{"n_layer": 11, "d_model": 128, "n_head": 4, "n_kv_head": 4, "head_dim": 64, "d_mlp": 768, "vocab_size": 4096, "activation": "tanh_gelu", "norm": "layernorm", "norm_place": "pre", "norm_eps": 1e-05, "positions": "learned", "qk_norm": false, "attn_scale": 0.125, "bias": "all", "tie_embeddings": true, "parallel_block": false, "init": "normal", "init_std_qkv": 0.0314, "init_std_o": 0.00474, "init_std_up": 0.0314, "init_std_down": 0.00274, "optimizer": "ademamix", "lr": 0.000733, "lr_mult_qkv": 0.7, "beta1": 0.9, "lr_head": 0.00654, "grad_clip": 0.5, "warmup_steps": 287, "schedule": "cos", "final_lr_fraction": 0.03, "batch_tokens": 16384, "seq_len": 1024, "doc_mask": true, "train_tokens": 216100000, "steps": 13190, "dataset": "wikipedia_en"}
Each number is 50 + 10 x the weight over its row's rms, rounded and kept within 0 to 99. Layers, rows and columns count from 0. The size before them is the row's rms in percent of the matrix's.

# layer 3 attention value, 256x128, rms 0.0652, rows 243-255, columns 0-127
084:50 44 42 38 48 52 49 53 27 55 52 51 35 45 41 53 55 67 53 66 47 57 47 43 48 48 60 58 52 51 42 56 52 49 51 38 71 50 36 43 67 48 40 51 63 35 49 64 71 58 52 50 47 34 42 68 51 52 37 54 51 48 46 27 51 49 47 58 43 74 48 52 45 44 50 53 59 54 43 65 42 62 45 55 50 28 53 40 55 40 53 83 73 41 60 58 43 55 46 37 52 44 62 42 35 38 47 55 66 56 47 52 47 48 69 60 43 48 48 59 28 55 40 54 60 65 56 61
087:57 47 48 41 42 49 58 40 52 33 70 43 57 60 42 53 56 44 54 36 68 44 43 37 68 54 41 64 46 46 58 56 45 58 65 58 47 49 50 48 41 52 35 49 39 41 63 50 46 58 66 51 54 34 69 45 53 53 44 36 54 47 38 61 45 53 60 46 20 48 46 46 38 65 40 52 38 48 47 58 38 56 44 52 65 58 49 53 52 39 52 49 60 54 64 42 53 50 48 37 68 56 36 46 45 41 38 38 24 51 51 64 57 47 74 44 41 54 33 53 42 65 67 40 47 54 62 29
106:60 33 41 53 58 49 40 66 41 42 36 48 42 68 40 48 60 62 53 56 52 66 48 31 51 61 64 48 59 60 63 53 48 57 59 45 52 61 44 29 60 45 33 58 53 59 48 53 53 60 68 57 56 53 63 43 62 51 39 39 31 47 50 57 34 55 50 21 35 53 42 52 46 63 59 64 54 59 51 59 39 64 45 40 48 53 55 38 61 43 38 54 80 48 52 41 51 57 55 39 42 49 56 37 41 43 41 37 38 49 38 45 39 59 63 52 49 39 44 50 40 67 49 53 41 67 59 53
097:46 56 59 45 52 52 52 45 61 67 63 44 47 27 62 44 52 36 48 61 50 36 51 60 51 43 41 35 41 56 59 47 74 49 56 47 59 51 55 69 44 52 48 58 29 54 47 41 55 42 48 47 42 58 45 61 47 55 48 67 44 49 60 31 53 50 27 59 63 51 46 51 62 43 61 57 63 49 46 48 64 54 60 69 50 38 52 63 55 57 45 68 52 51 48 51 54 52 54 60 41 37 48 52 53 54 43 47 69 39 30 55 35 54 37 59 43 45 68 38 46 54 37 61 41 43 51 11
091:40 39 36 43 56 62 27 58 42 60 44 51 48 47 49 55 52 62 55 39 67 55 50 70 53 52 40 54 50 54 42 54 54 34 38 58 37 53 55 54 68 51 43 51 40 48 50 38 59 38 69 52 51 63 53 51 53 37 42 60 54 55 64 35 58 57 34 58 42 67 59 51 67 59 59 23 80 47 52 48 22 46 63 57 34 46 51 46 58 52 54 46 67 39 58 44 47 48 48 30 36 56 47 45 57 45 35 50 41 35 35 59 57 47 60 47 45 46 50 54 44 53 40 50 61 64 53 44
085:53 45 53 54 53 47 51 54 52 56 54 63 53 49 24 50 54 59 48 38 51 62 53 34 51 59 60 66 48 47 56 31 44 49 45 48 54 53 54 49 43 50 60 50 66 28 47 56 41 69 28 53 46 51 73 44 48 49 51 48 60 52 45 58 54 50 53 56 30 55 41 47 35 58 53 41 13 40 56 62 49 29 57 54 56 48 40 47 40 48 44 44 48 54 65 57 31 57 46 38 64 37 38 46 48 55 67 38 37 78 54 47 49 52 46 50 51 59 38 60 65 43 73 36 44 46 46 46
084:52 72 64 53 37 46 43 25 53 48 57 53 51 55 43 52 45 47 46 46 46 43 51 64 60 37 24 45 32 35 47 48 59 59 44 69 41 52 62 46 34 49 58 44 45 52 50 53 42 49 38 43 45 67 46 50 38 52 62 55 49 54 57 63 51 50 53 53 57 35 45 60 52 45 60 54 37 52 34 45 65 42 50 55 60 50 42 57 58 53 63 36 41 47 63 46 56 50 46 47 66 45 36 64 61 49 65 59 51 50 48 54 40 34 31 49 54 61 62 37 65 23 71 53 38 29 55 32
092:61 33 55 64 45 44 33 47 47 29 27 49 48 81 40 52 43 48 45 56 68 61 52 39 30 59 59 43 41 56 46 50 26 47 52 59 47 65 55 35 68 47 55 43 50 65 50 53 37 36 56 61 67 52 58 46 65 52 32 34 37 59 41 61 47 47 54 41 60 48 25 50 44 56 39 49 51 58 47 63 46 60 50 38 58 57 46 45 51 44 53 40 60 67 54 39 63 55 48 58 36 63 66 38 39 51 63 48 41 51 42 49 51 58 59 43 45 58 45 50 51 50 54 58 41 57 52 55
089:46 58 53 42 60 48 57 73 66 42 53 61 54 46 67 53 56 30 54 56 39 57 51 50 50 56 47 55 62 35 79 44 49 50 48 35 19 63 48 53 36 49 64 57 40 47 47 45 55 32 37 48 55 52 62 39 56 56 48 56 42 47 43 59 60 48 58 49 48 57 47 47 56 54 59 52 55 40 34 59 55 42 59 20 34 59 55 42 38 62 48 34 33 46 65 65 46 57 49 51 55 34 45 48 42 52 53 62 63 43 59 57 59 56 36 53 51 51 58 43 50 57 52 66 34 60 52 27
104:42 32 54 42 35 37 42 59 56 56 30 57 54 50 60 55 50 38 52 37 44 37 47 48 43 69 46 57 53 52 61 52 41 54 48 48 63 53 48 53 28 50 57 53 38 23 45 46 49 57 43 54 58 59 57 46 67 50 48 50 19 54 48 72 49 53 67 32 36 50 28 51 55 59 51 42 58 51 37 47 41 42 59 43 54 73 47 52 50 54 52 31 51 63 55 33 54 58 52 57 60 48 67 33 55 49 54 44 60 52 56 46 51 50 53 54 37 49 43 46 44 63 59 60 39 64 56 27
096:48 38 50 50 48 57 57 57 44 70 46 49 71 53 56 47 44 60 60 38 54 42 53 51 54 56 46 55 46 54 62 66 45 50 41 49 57 35 48 58 53 49 47 45 65 29 48 37 47 48 61 52 59 46 36 46 48 28 46 53 49 51 53 60 59 49 43 55 62 47 41 49 65 82 48 37 56 45 41 38 37 60 65 53 38 45 41 55 29 49 48 33 42 35 44 44 59 58 61 20 48 70 43 67 53 54 49 55 54 45 54 53 54 58 51 72 46 27 30 50 48 66 51 55 60 63 46 57
091:44 44 48 59 44 60 54 39 47 34 37 64 40 64 50 39 48 69 57 52 52 67 44 56 35 33 44 50 55 44 59 66 61 48 36 52 37 50 50 53 53 51 52 52 58 63 49 51 46 30 54 51 59 59 52 51 61 54 59 33 34 56 46 59 48 52 57 43 45 55 20 59 47 28 30 45 37 49 54 70 41 46 54 43 51 68 54 35 53 47 39 41 52 59 32 43 43 57 50 43 50 58 66 62 51 49 73 59 55 74 49 53 46 39 52 47 53 66 59 28 52 50 34 51 40 56 46 42
104:50 69 46 51 44 50 54 52 61 60 63 37 40 43 70 50 47 49 44 57 47 46 46 49 46 55 54 52 51 51 51 41 59 50 60 47 69 40 50 50 40 55 47 45 58 58 46 55 49 58 55 55 47 36 36 51 52 53 42 54 61 40 54 32 45 47 34 52 68 54 68 41 68 52 57 53 52 56 57 35 63 60 39 56 52 26 54 67 47 44 44 87 61 45 41 67 59 38 48 61 45 51 56 66 42 44 25 57 47 15 53 44 51 54 50 58 42 41 62 51 32 55 37 56 57 45 43 54
# layer 3 attention output (transposed), 256x128, rms 0.081, rows 243-255, columns 0-127
092:41 65 45 38 61 53 66 43 67 49 50 59 35 48 53 48 43 52 44 44 56 48 50 60 48 39 72 56 52 44 59 44 31 44 52 72 33 36 56 46 53 36 68 24 50 55 48 64 57 66 53 40 40 51 62 64 54 50 69 37 35 64 50 54 50 58 54 54 52 51 52 52 64 54 36 43 41 50 51 49 54 39 64 55 46 48 48 24 49 60 58 62 45 40 51 43 34 50 66 26 50 40 45 57 52 49 49 50 53 55 43 57 61 65 65 61 41 35 38 47 47 63 47 47 51 34 53 31
101:48 62 60 51 23 54 67 43 54 55 47 40 52 45 50 54 44 49 46 54 54 60 63 53 55 55 50 39 48 48 42 65 43 45 48 68 47 66 56 48 54 51 58 51 47 61 62 66 50 55 58 42 43 44 43 45 65 28 72 64 51 37 55 66 68 64 60 44 55 59 58 51 30 48 63 36 54 56 53 38 66 38 62 43 42 47 40 45 42 61 64 51 26 40 55 37 44 43 56 52 54 50 46 43 53 47 77 42 51 46 33 49 49 49 30 36 31 44 59 53 30 46 51 62 48 40 53 57
113:47 65 54 27 37 53 54 45 64 49 51 45 49 56 58 45 49 49 35 55 58 55 51 59 64 46 45 54 56 44 49 52 58 47 53 62 31 50 61 34 52 36 63 47 44 67 52 53 57 63 50 44 44 60 41 59 54 37 57 58 28 56 42 57 52 64 54 58 63 49 44 59 55 47 62 45 43 54 49 68 59 29 60 44 50 55 48 31 44 53 57 72 27 26 47 49 32 56 66 61 53 60 40 43 51 47 60 49 35 44 51 61 58 67 49 42 38 26 37 59 39 56 48 34 38 41 44 39
100:48 43 58 67 55 52 63 48 58 38 40 56 46 51 38 75 58 67 54 47 50 46 43 42 38 44 46 43 44 48 56 51 49 38 59 60 48 45 44 61 54 51 31 30 51 33 40 36 62 51 43 55 57 43 68 61 56 53 49 44 49 61 48 27 72 42 44 28 57 34 62 42 51 55 37 50 46 49 42 47 41 65 40 53 44 38 64 57 50 28 39 48 54 48 38 62 64 60 38 38 49 50 64 56 44 48 50 53 59 67 51 45 74 35 65 62 49 49 48 48 66 57 62 46 44 51 67 43
096:48 47 60 35 37 51 45 38 57 24 56 59 40 45 47 44 36 60 60 55 50 58 53 65 49 38 39 60 54 39 53 52 44 57 62 61 51 42 75 51 35 50 58 42 56 38 46 59 54 51 42 43 52 47 59 49 53 70 62 44 44 58 60 59 64 47 55 52 37 43 75 44 61 69 33 45 40 39 43 68 42 55 52 48 36 45 38 42 56 43 49 66 54 39 44 51 42 45 46 68 45 32 44 59 51 64 65 45 59 49 53 62 48 48 64 64 41 22 39 58 62 48 47 44 47 37 57 43
092:50 66 45 51 47 50 52 50 40 60 60 23 53 41 49 31 38 50 44 49 51 65 65 43 44 66 59 44 59 57 36 49 52 59 53 48 38 46 26 48 33 54 60 70 52 55 57 47 44 36 56 47 50 61 28 39 49 37 55 51 49 37 43 64 43 49 41 53 52 72 26 57 30 43 64 59 56 60 53 38 52 44 47 58 50 59 48 47 47 54 62 41 60 58 54 54 61 44 58 67 47 67 47 47 55 43 39 43 48 34 46 60 35 47 44 47 63 57 64 56 26 51 40 58 66 42 43 58
094:50 36 47 65 61 44 53 54 35 42 45 42 53 58 45 46 48 50 54 53 48 55 56 34 45 61 47 46 54 50 48 42 64 50 51 40 60 59 37 65 55 65 43 75 57 41 64 34 41 38 41 50 68 53 62 44 50 38 36 53 73 53 52 44 50 39 44 40 46 43 45 45 32 49 50 64 61 45 43 39 42 71 36 43 47 49 50 80 53 41 46 29 52 58 44 58 68 52 36 66 59 59 61 44 44 54 50 38 55 56 51 38 35 35 37 57 55 64 60 37 52 54 43 68 53 67 46 50
099:51 47 55 34 35 43 50 65 46 44 48 48 68 60 54 43 65 41 50 60 56 44 56 60 72 49 31 56 53 54 36 51 55 56 53 49 53 55 65 39 52 44 57 60 50 59 60 56 48 55 50 49 33 56 34 46 39 49 48 53 30 53 39 46 38 54 52 54 51 37 47 51 52 50 74 57 55 42 53 67 53 27 43 41 53 45 49 43 46 63 57 46 32 40 69 35 34 64 52 72 51 74 35 45 43 53 60 43 26 51 57 55 46 70 48 44 45 48 47 66 44 55 44 48 39 50 28 57
093:60 36 57 57 40 54 47 60 39 48 56 38 38 53 44 48 64 47 48 46 46 54 52 39 42 60 44 35 58 49 51 58 50 43 65 42 53 39 35 58 54 50 45 59 61 40 58 62 39 49 42 63 66 52 42 59 38 25 33 60 48 43 46 29 41 53 33 60 61 63 44 42 53 40 63 64 42 70 50 47 45 51 50 42 67 59 55 72 40 36 45 51 52 61 33 57 55 62 66 50 54 41 44 48 50 46 18 52 60 34 54 61 61 27 47 53 65 51 56 59 42 53 49 44 58 60 52 57
103:59 47 61 57 40 31 53 51 50 45 49 47 44 46 47 45 57 35 55 55 41 55 55 58 41 63 48 38 50 66 37 61 41 36 59 68 57 50 42 64 61 53 54 37 53 54 54 43 47 57 54 59 39 54 33 48 43 31 47 73 37 47 47 21 36 56 35 50 60 56 49 48 38 40 72 44 32 75 43 46 51 43 51 43 54 57 52 66 38 52 50 60 39 50 53 52 43 61 56 68 59 68 38 45 46 45 52 54 47 28 53 72 70 51 51 44 55 45 56 56 35 56 48 41 63 45 43 53
108:45 41 57 58 44 40 55 52 64 47 47 66 39 34 62 57 51 34 54 51 50 50 46 59 51 41 45 51 39 68 59 67 43 49 44 47 51 42 67 46 34 57 42 46 52 38 34 59 52 47 58 53 40 50 45 44 43 51 64 73 47 58 62 40 40 45 58 55 38 60 51 58 49 55 60 40 33 39 58 44 53 56 53 61 48 44 40 49 74 60 56 66 57 32 39 50 38 40 34 66 56 36 38 67 55 44 74 65 64 34 58 52 42 35 68 38 55 41 64 50 52 55 43 44 57 37 59 54
095:58 41 55 43 55 54 50 67 43 43 51 40 57 63 54 40 55 44 29 40 42 53 53 41 70 67 42 51 56 56 49 32 46 44 58 37 54 45 40 54 41 43 65 64 49 46 64 36 46 45 50 55 59 60 35 38 54 56 25 45 53 56 46 37 37 51 43 52 63 32 49 51 51 60 70 71 66 40 47 66 47 56 26 53 53 53 60 47 49 35 50 45 54 57 58 52 57 65 49 75 40 70 38 35 36 53 49 48 44 40 52 55 38 50 54 54 55 43 52 60 54 56 50 64 40 54 29 60
104:42 52 48 63 57 49 57 43 63 50 43 59 43 58 44 71 54 53 59 38 52 31 35 50 49 33 56 52 37 51 58 59 47 53 40 63 46 60 63 34 59 45 36 31 45 49 35 55 55 60 50 53 39 38 76 60 60 57 59 40 55 48 52 53 68 54 64 39 41 40 57 50 58 48 26 31 45 49 52 44 60 51 62 62 44 41 56 54 49 52 41 56 51 42 52 49 36 50 52 25 47 19 59 57 50 44 59 61 49 74 52 36 68 53 53 56 56 55 53 47 58 39 64 43 44 57 58 47
# layer 3 MLP up, 768x128, rms 0.0811, rows 0-14, columns 0-127
124:52 46 32 40 39 62 69 17 50 67 50 52 51 41 41 57 58 48 46 44 57 45 52 48 54 39 41 26 47 48 53 51 49 50 37 27 59 45 53 56 37 55 69 52 32 56 46 45 55 55 36 49 44 56 41 45 46 48 63 54 47 61 48 47 61 48 66 33 57 52 54 46 53 54 44 33 59 49 56 49 56 20 52 46 66 65 52 48 33 57 43 64 45 32 50 42 52 39 51 43 47 59 45 54 66 57 58 40 69 55 47 47 69 61 52 52 48 37 44 62 55 73 55 63 58 49 52 45
018:47 42 36 63 49 61 39 51 45 58 47 46 64 54 53 67 46 42 72 41 48 48 79 49 51 55 42 45 44 49 55 52 37 46 49 46 51 44 66 49 52 31 41 43 54 62 60 41 52 44 46 33 59 54 53 51 53 46 37 46 61 53 50 42 55 61 55 50 54 57 39 61 49 50 58 40 50 61 54 54 49 52 42 56 45 54 25 41 88 51 27 57 59 53 56 58 42 37 72 57 58 56 58 35 56 24 44 42 58 41 48 23 48 49 54 46 64 50 42 58 60 46 63 60 49 46 39 49
140:45 59 46 52 76 54 20 54 43 42 51 37 23 59 59 53 61 43 40 50 63 58 49 67 43 56 62 62 58 59 50 35 49 55 61 40 57 49 60 47 36 51 33 46 52 73 50 45 65 62 40 47 47 44 29 51 49 52 41 31 43 60 42 40 62 50 63 49 50 40 52 47 59 59 35 49 46 46 43 58 49 50 65 67 44 32 51 51 52 59 39 50 63 50 53 66 55 58 41 45 52 60 46 53 54 44 59 52 41 41 62 58 61 51 28 42 63 44 58 75 55 35 52 50 41 49 47 50
131:43 20 58 54 47 38 74 40 47 49 51 48 34 31 48 57 52 52 60 50 45 39 43 60 63 57 42 59 55 59 41 51 68 44 56 43 42 34 50 50 39 62 55 50 38 55 45 57 45 37 46 44 58 50 47 53 50 58 53 42 35 60 64 72 42 41 56 36 65 74 54 50 43 53 30 53 47 62 62 43 52 52 59 44 54 73 50 41 49 34 31 63 60 49 47 46 53 58 48 34 68 54 61 45 49 44 62 57 48 64 63 40 47 45 41 39 53 31 66 42 44 61 42 58 41 55 44 57
161:55 49 56 58 41 48 57 63 42 55 73 43 55 55 52 41 58 47 42 40 52 66 53 58 51 42 52 52 52 48 77 57 71 55 54 49 78 47 55 44 40 51 59 49 54 47 37 41 55 66 55 42 29 31 43 50 44 31 48 50 27 56 40 32 52 47 53 77 51 59 55 40 52 51 44 36 46 58 70 76 55 37 55 53 60 47 54 43 27 48 43 69 43 49 52 60 46 51 51 61 57 56 50 59 56 53 54 55 44 47 47 51 61 55 32 44 48 41 31 36 45 53 56 46 54 51 35 55
011:47 54 54 49 70 40 55 56 59 68 53 57 38 43 42 50 66 60 57 55 55 27 85 55 54 49 53 31 49 44 44 66 49 52 50 55 49 39 60 41 43 62 45 61 50 40 37 48 43 46 52 54 45 59 39 64 66 58 49 71 44 37 46 60 56 60 57 72 45 39 47 48 49 48 52 54 43 50 48 48 46 33 48 50 61 44 75 43 60 36 44 48 65 54 48 58 47 54 69 53 58 65 41 53 64 28 45 66 44 53 40 57 52 54 40 52 68 55 58 61 56 68 48 57 55 64 56 45
129:54 41 37 64 46 56 40 45 59 48 66 38 38 55 51 60 53 61 52 48 49 60 45 43 64 50 56 53 47 66 62 73 60 50 55 52 64 53 44 46 47 51 45 62 53 62 41 62 45 34 51 53 46 43 57 43 46 49 58 28 43 54 32 43 35 50 55 54 42 48 56 61 70 34 48 45 49 57 79 45 47 45 60 43 68 59 43 36 42 35 46 50 53 43 42 61 42 40 49 42 57 56 57 38 53 67 49 72 32 31 29 53 63 48 42 47 49 52 38 37 26 52 51 39 60 39 38 53
009:42 63 45 52 50 59 36 52 60 27 50 64 69 54 51 38 46 49 49 45 42 36 53 48 39 53 50 61 54 54 48 30 52 61 46 59 49 62 52 54 45 45 63 41 46 46 56 48 44 59 58 51 50 43 42 50 41 54 43 33 40 62 37 46 33 62 42 37 70 69 58 42 56 45 52 50 51 73 52 43 48 59 44 35 41 60 52 61 47 68 73 43 25 58 47 33 59 48 35 23 42 40 40 52 37 46 54 42 48 46 54 37 43 50 52 67 40 52 51 38 42 43 54 46 55 44 73 60
012:49 53 38 58 54 37 41 53 66 43 55 41 55 51 45 59 52 50 44 46 51 52 63 49 23 45 52 42 52 47 41 37 66 37 61 47 46 57 60 68 56 44 44 46 44 50 44 60 46 53 56 59 34 55 52 65 51 42 60 56 46 43 51 54 48 24 52 58 36 36 53 52 53 51 51 57 45 42 39 42 44 42 43 29 49 52 29 31 33 48 44 43 46 54 43 60 56 55 73 44 69 58 37 52 56 18 48 63 36 62 51 55 45 55 43 55 60 62 47 46 55 55 40 41 54 66 18 48
009:48 48 52 40 56 35 46 49 53 54 35 46 50 35 39 38 48 31 23 61 57 28 18 45 41 58 54 42 58 51 64 71 35 51 40 43 46 50 68 46 53 63 45 50 65 45 48 60 37 55 40 56 46 45 46 60 45 56 52 46 59 32 52 47 41 42 42 74 41 45 53 58 48 47 51 50 57 48 53 56 66 47 58 59 47 69 64 41 55 39 55 52 54 58 44 47 52 59 58 38 53 46 77 66 55 47 52 46 49 47 48 45 54 38 43 42 76 47 47 52 40 43 55 56 49 46 30 37
128:38 54 36 52 67 44 34 56 41 60 49 43 35 51 57 61 50 59 33 46 70 46 54 74 65 43 53 47 51 52 49 48 72 64 35 50 52 64 49 45 38 52 57 48 47 48 41 39 57 60 43 40 53 26 45 40 45 31 60 42 42 51 68 39 45 43 61 56 50 53 50 47 61 51 49 55 38 50 53 62 55 45 69 45 54 41 53 33 47 59 48 70 65 41 52 48 62 56 67 44 49 45 46 69 50 41 53 55 39 38 42 36 51 48 61 41 53 37 63 68 72 56 57 50 66 33 53 47
012:39 53 43 41 47 41 47 58 60 52 59 43 38 51 44 47 54 55 48 46 36 34 20 51 36 56 44 47 47 28 40 35 56 42 59 38 46 44 46 49 44 10 45 51 45 37 29 53 52 40 52 26 32 58 38 55 42 51 60 45 40 41 48 52 43 51 53 53 46 35 55 41 42 46 42 50 43 45 55 39 36 41 46 41 50 50 61 43 34 47 51 49 45 40 44 47 45 59 74 40 51 52 50 57 58 57 43 54 37 47 45 76 49 48 44 37 53 58 62 43 51 55 42 46 62 61 25 45
136:51 53 57 51 59 40 36 50 63 51 44 51 45 59 31 47 47 59 63 56 52 40 46 56 44 49 48 47 40 60 54 44 79 57 56 54 62 49 58 41 42 57 61 68 55 70 52 52 51 49 64 43 46 45 57 39 37 58 57 39 54 45 61 63 41 46 54 47 52 54 34 58 34 48 34 60 54 48 55 54 59 43 79 32 58 65 46 54 56 64 50 33 56 39 54 36 44 51 47 39 58 56 52 78 61 46 46 59 61 56 27 51 45 36 62 47 63 51 49 45 33 62 38 42 63 33 54 34
124:32 50 28 52 45 49 45 53 46 54 40 83 36 51 48 55 49 60 42 36 59 56 50 55 71 53 54 55 47 61 50 41 57 50 43 46 55 41 50 30 61 45 73 48 39 46 43 59 43 38 35 46 49 34 47 51 46 33 58 54 53 61 43 45 45 51 67 65 45 50 57 53 32 52 26 57 47 56 34 48 53 43 80 48 36 54 60 59 44 55 50 53 57 47 61 38 53 51 53 47 65 71 46 50 57 43 55 43 37 47 57 41 51 40 41 40 47 62 58 48 47 66 55 53 74 56 58 42
101:34 31 49 61 70 51 50 51 53 53 70 54 52 54 40 53 41 65 42 65 40 48 48 51 67 33 51 55 42 44 66 40 61 59 47 50 53 55 62 41 42 53 60 51 25 53 43 44 45 34 49 54 65 43 53 39 37 24 58 52 50 49 45 50 53 54 57 47 44 68 57 48 43 42 30 50 44 62 36 31 57 57 61 46 65 61 53 46 37 35 35 49 57 58 52 49 37 48 57 40 65 26 60 53 45 53 52 41 61 57 54 59 58 58 44 39 56 64 40 36 50 37 51 43 37 72 47 54
# layer 3 MLP down (transposed), 768x128, rms 0.0492, rows 0-13, columns 0-127
100:47 58 80 50 51 53 57 48 54 48 39 39 55 57 45 52 50 52 53 57 44 33 53 54 43 68 45 50 67 40 46 49 47 49 51 33 54 35 52 51 49 57 55 36 72 45 42 46 50 70 48 33 53 55 66 56 61 44 56 50 46 55 28 74 61 52 36 55 60 43 52 63 52 33 57 45 53 41 33 34 61 40 47 54 46 51 40 54 33 45 49 25 24 38 40 56 50 65 48 39 64 42 45 49 49 65 63 37 50 63 60 56 35 64 52 56 48 64 49 45 40 47 56 44 53 52 46 55
007:57 54 46 53 59 58 59 32 53 68 54 48 41 52 50 53 42 66 44 53 56 47 59 46 53 31 43 40 38 50 46 47 50 50 65 64 53 53 47 42 63 39 53 54 43 47 44 32 64 50 51 41 46 68 70 51 82 52 53 59 34 49 52 52 36 43 33 65 59 52 56 59 51 38 46 42 54 64 66 32 55 44 54 32 57 57 58 55 31 44 59 54 57 40 48 55 61 56 53 39 56 62 64 56 39 47 59 55 51 54 24 63 58 34 54 44 56 54 23 56 59 55 47 38 65 56 45 39
104:43 47 43 22 51 62 61 61 47 46 64 64 44 58 43 56 58 57 47 62 46 48 46 54 67 33 50 57 45 41 62 62 50 42 56 27 57 50 43 50 61 69 68 41 49 48 49 42 54 46 30 45 54 41 52 70 59 53 72 41 55 41 47 55 47 37 65 56 49 40 52 62 56 48 56 54 61 45 66 38 52 49 40 40 48 48 66 59 39 51 51 54 55 43 57 45 56 37 53 61 43 46 22 29 50 50 55 41 40 56 30 68 63 53 62 38 56 50 28 41 48 57 51 46 44 45 47 37
144:57 77 48 35 55 40 45 58 57 50 41 46 58 60 45 48 57 44 50 54 69 33 47 51 42 64 53 45 28 57 69 47 39 55 35 58 62 44 48 65 45 31 50 63 46 40 50 34 57 55 38 49 44 39 48 37 59 50 37 44 52 58 56 52 64 54 56 56 26 50 53 40 67 59 44 52 63 43 44 64 57 58 58 40 39 34 49 56 53 68 44 62 50 48 48 41 51 55 42 42 48 56 51 58 64 55 32 36 49 42 32 59 41 47 56 65 59 65 41 53 36 41 70 32 50 40 49 44
145:56 44 62 49 50 51 28 42 47 46 42 42 55 53 45 52 57 59 57 47 40 50 51 72 24 45 49 62 46 41 50 55 57 53 48 51 50 60 35 57 27 55 59 63 32 45 45 26 50 46 66 46 55 47 41 57 55 49 52 69 63 57 54 42 45 45 31 55 46 43 51 70 41 57 60 61 57 51 40 58 59 39 42 45 40 56 51 52 35 41 43 42 57 45 54 46 49 58 44 57 49 21 49 48 54 54 62 67 57 51 39 50 35 50 16 58 50 60 74 42 51 59 56 58 63 57 43 53
006:56 38 58 44 57 59 53 48 47 49 59 51 57 43 38 46 35 47 57 56 52 49 44 54 59 62 47 39 45 36 62 46 47 45 53 66 37 59 64 32 53 64 41 32 54 62 55 54 38 45 49 49 48 59 47 48 36 44 47 33 54 64 43 37 53 31 47 73 57 43 44 43 52 63 22 54 46 53 52 44 43 43 51 63 60 45 56 49 58 58 60 54 35 52 73 59 72 36 46 53 38 29 50 60 69 48 44 65 50 43 72 54 45 60 55 48 29 61 28 61 53 53 58 46 52 48 57 60
111:48 49 62 38 53 47 70 53 40 46 51 71 38 51 46 57 57 34 56 47 60 47 44 57 58 47 39 37 46 49 52 66 55 40 58 60 45 37 27 76 56 51 43 55 51 59 37 73 53 49 47 55 46 62 38 54 41 46 57 44 49 62 47 55 39 44 47 64 55 73 41 60 65 37 43 42 40 47 63 70 46 56 55 35 42 48 44 51 55 39 59 46 56 38 44 56 65 43 59 48 58 75 50 38 45 46 68 76 58 50 33 46 46 53 30 58 50 41 46 42 48 53 40 53 50 34 41 51
005:54 61 37 51 50 49 44 58 58 42 42 39 44 59 50 61 61 35 42 49 34 32 39 50 66 67 49 45 43 63 47 59 37 67 56 52 56 34 55 75 56 43 64 55 47 51 49 54 62 50 30 66 59 59 59 40 52 61 41 57 47 44 37 57 45 71 77 39 50 41 35 50 42 42 55 50 57 48 48 43 38 61 50 44 39 52 56 57 54 45 32 53 60 51 56 42 38 29 45 55 55 69 43 35 54 35 56 53 49 63 49 41 55 60 31 54 58 49 67 64 40 57 39 55 54 66 47 45
006:63 41 57 65 66 51 43 44 55 48 38 66 44 41 52 36 58 43 62 46 47 51 46 40 47 41 51 70 51 50 45 34 51 55 50 68 55 36 58 66 44 56 29 31 50 54 46 45 53 40 72 48 46 62 45 46 59 49 26 69 47 59 46 46 24 52 43 51 58 51 40 29 49 56 56 51 36 50 40 51 52 49 50 67 50 43 50 48 69 50 52 52 47 58 55 58 61 48 68 64 49 51 54 73 51 46 53 60 77 44 56 49 50 49 78 52 49 48 30 54 53 58 51 56 55 42 56 41
007:52 45 46 45 43 49 29 31 46 54 60 34 62 61 52 62 58 75 62 46 49 49 49 47 51 38 44 61 38 24 55 47 61 43 62 54 43 56 26 29 43 58 52 42 49 59 47 43 42 60 43 50 54 68 37 48 55 40 66 44 58 59 36 58 50 49 61 50 33 56 62 48 61 47 51 63 60 55 58 64 34 61 46 50 60 36 52 49 47 68 59 56 38 45 44 48 63 65 42 61 52 51 37 68 47 45 58 62 41 52 60 51 41 70 52 46 57 44 42 68 54 48 50 57 49 61 36 68
127:48 59 52 43 45 53 48 29 49 63 62 50 51 48 58 52 52 45 22 45 30 61 49 55 51 33 48 46 59 63 58 67 50 57 29 45 57 54 54 63 47 50 55 46 45 55 20 62 58 43 37 57 62 39 46 59 62 50 52 52 32 47 56 44 39 60 58 56 57 52 50 43 44 59 49 29 40 60 53 55 43 35 41 47 61 44 55 67 62 43 63 26 46 57 69 74 53 44 43 58 42 57 42 38 60 45 47 58 57 46 64 60 57 38 47 33 47 28 58 59 49 56 47 63 53 52 54 50
005:59 30 54 53 57 34 52 44 55 70 37 55 52 50 45 44 62 44 45 47 51 37 43 42 61 47 34 63 42 43 61 47 47 46 53 72 52 55 39 70 65 46 50 42 56 67 48 62 49 33 49 62 49 67 52 42 46 54 52 70 54 52 51 58 35 61 50 58 65 48 45 45 42 70 50 80 43 54 62 54 38 51 62 69 51 52 44 54 45 42 65 58 47 68 42 68 52 63 55 68 51 34 57 54 66 61 52 62 52 44 44 41 30 54 69 40 50 46 40 48 43 52 54 60 49 50 44 56
125:44 38 37 48 58 43 35 50 50 50 52 49 66 62 42 45 54 52 30 52 35 55 50 58 50 51 61 48 43 62 58 38 52 52 49 55 72 57 43 49 42 55 49 58 46 52 60 60 57 64 71 38 36 47 40 57 49 46 58 40 46 53 41 41 46 45 42 58 56 61 46 59 45 47 51 39 46 48 51 68 56 63 78 49 51 72 50 56 42 39 42 53 54 43 52 48 24 44 48 53 59 62 63 39 56 56 54 34 42 44 42 36 45 58 48 44 68 56 34 30 48 72 48 18 67 42 50 37
098:43 32 31 42 53 59 51 49 55 42 41 51 36 61 62 41 57 54 61 49 36 39 45 39 62 43 46 62 35 49 40 30 47 49 54 42 37 64 46 54 62 40 57 45 37 54 50 45 46 70 60 52 50 61 63 45 71 53 66 55 46 58 63 53 35 55 52 50 27 54 41 52 54 47 49 53 68 56 57 53 44 46 40 62 37 58 57 63 47 36 41 58 65 45 43 59 44 63 61 63 59 38 56 46 49 27 59 40 41 38 50 63 45 18 60 70 43 55 54 49 41 40 59 47 45 48 51 57